Weights of a small transformer language model: MLP 256 GELU.
Each number is 500 + 40 x the weight over its row's rms, rounded and kept within 0 to 999. Layers, rows and columns count from 0. Numbers have three digits each. The size before them is the row's rms in percent of the matrix's.

# layer 12 MLP down (transposed), 256x64, rms 0.102, rows 206-255, columns 0-63
121:551466503563530496582473499556546501466488456545502493521603553519519470497507511493471474544559481494512515443523506452494496550515445438392510553470500422529429527525500492533457486481462447
097:463434540557424515501462481510485487455514521532451469496458500506440516536515502461488506532481500548523551455426562540544556517445529481514506521454468476432509489444462367485488480569535497
099:512462526416490515493555541497475563549551440460462448524498492500457561521529541508490470516419511492488451500456469501425504539452487503501474532429511405486526524501595497466566499479483435
102:493472477519502506551468494479507541487495514448511496483454462447550522518435485479490532510499498549457422489456464449532552430551487502495559538594440463475542435554547493512483454389550502
101:510483476591482461538524577474443436539494503492578522513495460583528540479493511495563509553448552495492454501436463476505447449518561496495522405517538515517511501526548547535559496547512464
090:569527404543489487532473508537533559449463553436545506531487485507514424518455477477530485467568472507448462516517482576534491563504497474479486449463532563464543511441489541503542457527479418
100:506494544476472518458563539512559514564457524538447476452494516478478529485579566534447518455469526532535490465517504489569524485531462555554546516485486565489500476503594429536528579560531521
098:447506491522585440429501484481558415494447451532448459518459506500540509513548494511452486458532440470506460494504479510518503563529499468484530530521546551489452514610563472571513513551481457
086:535582549479458497494540516516438472541536493485516482491408510566462494455506545487464534493418443571456497459575470450471477553496532535543462500426509501541564465511477453501530466486467542
096:513532444501460492506453511500555500443520536570505486478497497485512380451511512552456509496520571499524558473505482464599427477545532455514509542438551481441452545504448475542462507470526526
082:502542434454456537440461490475485461525501432487516484481440520499479509500565611523489555493525498461504462480457511515452459506531493481580441484541483636470544537473504448513491506516454497
081:466460441501580521523398465443517528527483508530603490466498537501551501562527467513470472487460539508482509520510549402502483431512535526554490571460515483479535503530469472527481535496421531
101:513438550550424407487467489517519552484560469488470492533480563497471476509488467529494515490520514451499466508444497526478530470457452510446547460489445466530484510533568410444519451487391485
095:541526512411482519492537514533495485568414519494541543550479475533564533468521536534534519521442504501501441569436508505505513508529484521411478521465500475464456452403492488515461532426435476
111:459424511452528513478489562467486462555507481507536529494396559539456549465570516523497530516489537454493484518468521552435480528540563521466499510432503521469469524520435487397487457521438509
103:469477568440539457523516466514542436553518486497467517543501546468457529425515503509573473533448561522447485499466511412527517550514482545613438481461490473474475500515520412519477524493501498
096:462441526497527489513436527489514417526453499522498511565533563496444475543530605464552498497459539508505491497543533540480481523488482483533497475556499546481473528557470407513478546485437603
082:506545455509463535529512518555498473452542501579561543514492455524484463530483472541470586439580561520560450500491516484470482463480563514484492499507496547526498495510573553559513512403558546
101:531531493457577487509481518508556540475510467412494521499539481464506518546497493452447529549449491504487551526412553579464541507478546483456485598465490581523521462446441525505538470543488477
112:492416410499534488484482479440493518432525476463460541504585483564482509479400507523475483515481514486489555500540489541414474566456494491491504524459572416521525486468491533511491482445549481
082:458558470482454465476514511490503502510519464522500469527561477519501536514412460506434595539505563526569476441507599500544502479509488567493578466498504454530513465524543470543463535432549486
096:522469557512492574507507510525503511537542534549629530483533481418469460471533471564529549524558502517549492457486542583509505525512537476523561536533515503511549496544478586526535456526538500
117:484509551503445503474555457579439476506493459413632500516497613523485467503503519476479485586464484504506485530474493486496464500495467525465400479513472506526506541495461498495552514553475496
097:460450546474482606513499483534499493502510448495472453424463515506475522454498458537547438522457559454504534425519547491546582549509539454474474505490556498454463507477495495529560450493420456
102:577492528551477513511486591512489444402485543511495513559539530498530494504541478484399439518493475518567523467551515527542507499510451524525553473494524492500503531503517513444608497463580484
117:523541462458518521568444558452513441485483519540524527495447561543459541522450496535433491523525497489568545447495555442440462436492506500523495539531485514519400488494500474500506594515563478
093:488491521510489535501508528490491547564547557515536467510551470470461542455465470536567394447511514491447555484564521583434535518483490551520421509490482479490435443526488472532468580525507524
114:446563497515546476449462431558419523521447470527486519525553480485567507497530467551497514482505530474474524546469512522481486585488466474606606471491437454461527517501476537554515494485508485
094:490509476494520571486398519444503491457500557477503448541502542509508543512526531553565514535511466419556540451480523482534480440534534578506464559546511511500494534564529555527516494558488585
075:530495442457503552465493495532507475477501495500547487467574526534493466495521483518493550383469533490514513491549528508472469558550463473497540476472558453507478542415509432492623504491539575
093:495470505556501522568512510526531510533476474478508418457564510572533487469548490550490434570498481470580482517554532544611430446474543472545485549516491490483458529495488479525480484570461490
098:561509415603448535492487538544570427517526549493531538505519525521566501495519417526543532535530512488535472579551525534498524452467540526523544496480547518472485489551517517502550521434522458
111:543533573546511525469506509443489504556523524589507535482506484445548540513528550442479467461471534421473500447535468545487503476470537528509375517493476523440530549482458450527502454549527458
089:501522539517500442554557494492529573516461453530447583589463519448607418462486524513544504537517471526531538492521541477506473559484567473491478549570523491531462545505514447487488492510475501
082:424508469502494470462512367460513509424593468499468463478456505497503415521562486462512510502549466471498528519573479450486415501487474542451456549484516495518485489448484484493547505486466466
100:516472563519480419473499477496494489496495512516580466532535522459545409537488506531600482462495454518559505514521482555502508384449467465550479500479432496505530513530526508584486525550455505
111:520502533469547534461545459536510539499517427519472473417539478475528551507457532531512505400497463546500503474557397535499570467523474424547465529521540484417526501516493456493507475535537549
087:474568553551527439501551494562505487477515443553468567509527504462506483513566505569537497560523489544437472538523546474498547481423532533420526476506533447533461429495427514510500476461538496
103:443519530562492432495438555532455426520532472515472549458499538503543566498490462439469515486580538564468514529504454462481445508505445514576483462484421539510415509552509506495522486517511462
088:487411479486558551509440542433523499517431470509485512417480536477449483520558462518528545504447491488467542481539538435505485504494516496457490594508531456530409463573453496498483529476553508
098:484450539551506449527479522539484512537512434475459522540500549482472418498520484469473453490494524517500490480583470526443491549484471542451515508509616605453471519407539503526492506480457539
107:441518425478502524501555495570518488525469556524494514486482528514509498435476519573551484487414543460465500509470544523499472502529531494574483480459542454487503485599440548542539430561544446
087:459507517449466542488464573527532566523485470578539516505421472501505444514536533462462541538585553560544492459489531523508398500494508479572523481456522525522480537521534516459523530582485519
102:481472557502482496455499576485472478503497540503547589415477549520498441525520486470489494505485483479434455503572516506477592537471562538444479518552479506529533427500470465538550487472509403
106:523465434479469497510490465524536463505458525520472496475564507421434442508484472586439516454465449435524519509451470500463511503476528449529456560551525519438458514420422525486564472498502537
093:494519429447455472535574472470524509487493457501486431521563564463495555514459407463498501441492543494615475549549501509495510518505480492508496571525564524468527460543503554488462532509469442
101:539527497487474422584520579506514497565475469481519499548447467533496540465440437527473497553521505532511507556503539498559582473506549487412567512519505521493434529449545469520487536462453538
083:478441549433488518487424469512563496499474486516496446561555515508486500485413569464495498465475484499511552512491606508526537471529493477449543495525471462522433411531480523424448449523496488
101:501492454510545531550478519549551556577581553467460497480519497464506435488547479545504487516505512517514553472568476551539479580442517551508525461470544549553489426421490542520533502437495504
090:531513451568513514538457513473469526540452521562421480484545487566564562526553525497487425491426498436540497503511512510486478562538477488416540463428484442489526505439555480516497532527503463
# layer 12 MLP up, 256x64, rms 0.101, rows 207-255, columns 0-63
089:523598584489492517458490470471538468582467544534526508547494512499495494516435478457426492498556506505521437508537486446512463528545502535592484445514605505547488482421492503522513489525530505
095:460475522565489528468418520509510399454460500500480563435499529539552502512532464478447589488562549492488493481518546457576519473511544523484492474505472506431543553527551526503501463488527582
098:420476442452528492520519487539479559529485468437534471419480571442522472476464507454533529573499474524486551536488509523546482513580453508497533517618549453522537515461463444505503522480492499
109:513395541485494456495474523451413537523525483456489483537457486541509431525490461515486582491458486455443497419527466494492501551453513466511502467506585484513525469450457418552446534488467501
102:506504459484567464435478466436492415448462488485489453467517485495494512520560470482548499444462429486497473414479517410512494588460469528448532547447447530462537508553500519516458544492478503
087:453438499493438531519511525473469442499545457548436494478525582533482528491490545532438524395541468473503477572451499492477459501498558421424512456517561528495530461444460484472514520508481473
106:499562548546523525507435466495487470499469465547588529499559539496522535447541546551503501549572592483545533511481533485492501586555517529468469479497549520494461549532574502531490505538569543
094:546477458514510529478443456513407490459472451410459472516516490494486511422514488520477479555547506457455522460427537517481432456419503535521512509478524538498503556491548465498430596529515513
094:465521478466546544478451405531490438532454495467406423487537462542441523521467508477528571466504520473403462526520559478484472496446435475530496503503498505498489482439506512538565540480485452
094:483544461490613528516491501503519545546505470513465477472537473566425496444493469485495450436461481441532513469502579477570510456397502512484538515550426508474456474477462515454529547491477504
092:491500505497572541505506493498509565525546537485528501484560526486454445504510545529524409461540452432473535487458492377472465433425537479488485501451589549494520485480473553485504504543519529
093:487483492474490545451433496521476462516427543463480528519494526627455508485551481419485550490510564551489553507471447474492512488474485487523430484516561551460514590526500490552516538501570487
100:573444512487506458515434539456473491505544461454446543552446508483502513538499512564502503491424475508557443449560528487463452457442535447477513498533489411476459475477547457508440490449515442
097:518531511526514485579443442472489465495508514430476445524464525458520563486499462459460570504573542542497514517530536478538572454494508496478562498553460472518544584491516507493531618519459470
112:548549475486515486431485491482466554492419510480498457464496469477500527496430454449452493440481490480530491545516447433402500485506556508507478612566480496489496463485544476572517508428460513
101:566462509461430579483463483530499486509545451488475506552404488458509491474536462463504553536534556471454472534531502474606513518481493488534574427518513498553526458543520523480442509466475440
086:441475505477474598463471518514494442493487483424578532434489547523462479473461544473540516485494480525502447492599467502507515574544477501499510565605471473502511561507491486499522481428541493
093:512499451438531530522462502497519530586452564476514485527518523498497419454465406459547452520550539572491497519458483553539430483449491540471501599507523548510488509527543451498525547488519461
091:452453475464510491501453445488528383565443458532515449551579570498522493529499437544473484542488591520504423526512512501517522520523517557526465494535486550526535549548472525511532472512497455
095:500441551478541509499418536585484493469524516507496482552539469503511425585442551484516467502542437539514462480532464500517509514492540540468495485533447538498480504446451523640477518485529527
092:517446511466544511464494584489533535497522475457525459442480549527504512466465495479458519600533437465504454476524511511457506464498419477439460483558447490441454466588457519452458511446538478
103:528515503542480513556434562457478528529487500530439479564397486497502498481538463472465474530506492522504566537497527468537564579425528543493537527511482553471512522482501591438499418453516485
118:471481529551515561469445520478534543417468367463472497463508550518538480482575522541423560438480527510503486506494463513476519485461549504512480417479563507508504557484485496447472538487483470
096:452489466511506493556473502518489553528420567486467536482507451474502468456500492504473499470508500488484487543435513498434513540510600416471472529541516516504436512501430470439572417431560497
111:450493545491484511483484492490468586471548565526507511504491542477488481502446458480482506505545468505423592546506565516464519535513530522548507385483546485461574562499531505508406532517462467
103:568487520532448501509505437536547427501525515431532518566526418454535432501421472512473413472545451500476440542469538484502467451513527512523483556479503470499561506445547531504540498462469482
109:490529474518438467540515397469520527542500568474513404530434516470443482544414472567523497450533457493577473453480510505504511463477474494461455551510513488487521475475527464487534453413522505
097:469449573468487498509573518421509428496468497523481521486505587468522489498563482525540506481487431462447478474455438464525435525548487450461497413481504543484501525480494527509533409514566468
077:509523535472543553571474522540533494519478447513578490456512504553435521433509470497480584491468536488513410480514503453464495542448427552520490536547485450492527489510432452446451432536489504
091:552544442500508516536487467561404531515557554523504480478476547502506527438453464518550546477558517518382504509498486483493514584492487442535514521488507532476622533514525507500541537483491479
098:594497469486549577505512468456470478492533542443550451490584568467510552505528492568477486508468558520526486425546491557503469465528484453530503534490447488486502529495541464548438566442467485
105:504547452514491527506482498427426555497578509523470456485486464498510549460556500464460495422465550505465527535574548551519532493457441460474503486510495483409566533498570490448428512538492499
084:492551497484490472482467503516487476554526488598520506559508487443508548469502451466471577494558497540499476475536566597479534470556449502498570480431479478516521542463463540460487551483520403
086:485507497572518477429531520515546488475447485555572474458484510453462433420559436559498453465492490468472519510484505486523457474483494540485448520595503548447473429460482586538489479498487475
104:451555546430520516507464572532491525554486513446496551504485521477560555499534410477555467424530577546424521502481509551471475488494502476456518446484491496462489560468512499515445583539493473
102:447516601496470542486506493461499548496502552475441499456437568525512477600538504458507505471540525517506470450516520532526488446553502534514564470565512537558500578526564537555536512483549523
085:513512479535525469394500509526525552463494490509439407533508510497548501528520459527495476526537449470477505504489550611590502445514448532500485543472580528496477454468555507493464492476427459
102:540592514418498542520543507546482535534420519484546506457471486442493563497525483482519513536442545519538488587494469522520524463555500460539508508593526496486507513526481552595507466469462555
104:571495526505544502535558507478414499580537569475499476497489557471453471482505477559520509518466492521490518524469585498601544512588475444522479573524450493526477450514461468511470532528510552
104:446449521543574485510503555487538444500471412519560475516547495451553434502500504540472485489469473506484526429522474482510527541555513560522509572439566552532472497495574589512506490453490492
104:519419455528464396539535503517531477469422490488490498417505480494491408470477491507449476511504447492536539492523511467530512488512536494442508486476465554530487529471592602460519552459501535
097:553496506522519475496496406514417445516485490397434509533486494428524532498428515471535469504459500515503491598464504515509523511450452522511392450493481470498519445521502518584476509499512486
105:435482501500527501402505536492496504479484490494552523446527468473512443428427580502495453464535470494524541423468558483501518407535527536482487507504496585563544549467528473492479496466443453
104:524534442484485545459468473495468563501527543488441462472501535541479486557483474524480484560559507603448543507557607453452506530491488454544454465491514514491540455527585444478501478529532473
101:437498576492484554477493472548525570493466477432468549521440477468511567501500483485500510464507507483463522513432513473565461447491507430465527498538507494536387533520486496581579451464487526
101:471441464435529418501487466514510516550492450485482485461503499423488451458542501529498508508466547463465534550429524552448541485483473439519572494529560428524514440490429464548434516486524460
085:456549521523506486504435470480559506503507492510474486407524516492514443524494536608544518551475457550477510436518573569553439444515479518506527566488538451485512485491473521490507415564454513
096:463527532473582535507476505459484496502484492486496532446517524533496467510531422466494536509512494505437546533481444442476460445532448475455562416481506471511471427445465455426418534416511490
099:507482538522470513442507462431547481428394444522485485468510541426441483543517537548502523488555473464456522479538477490469539435497555512489472521520526554596458565550514475464477507512529466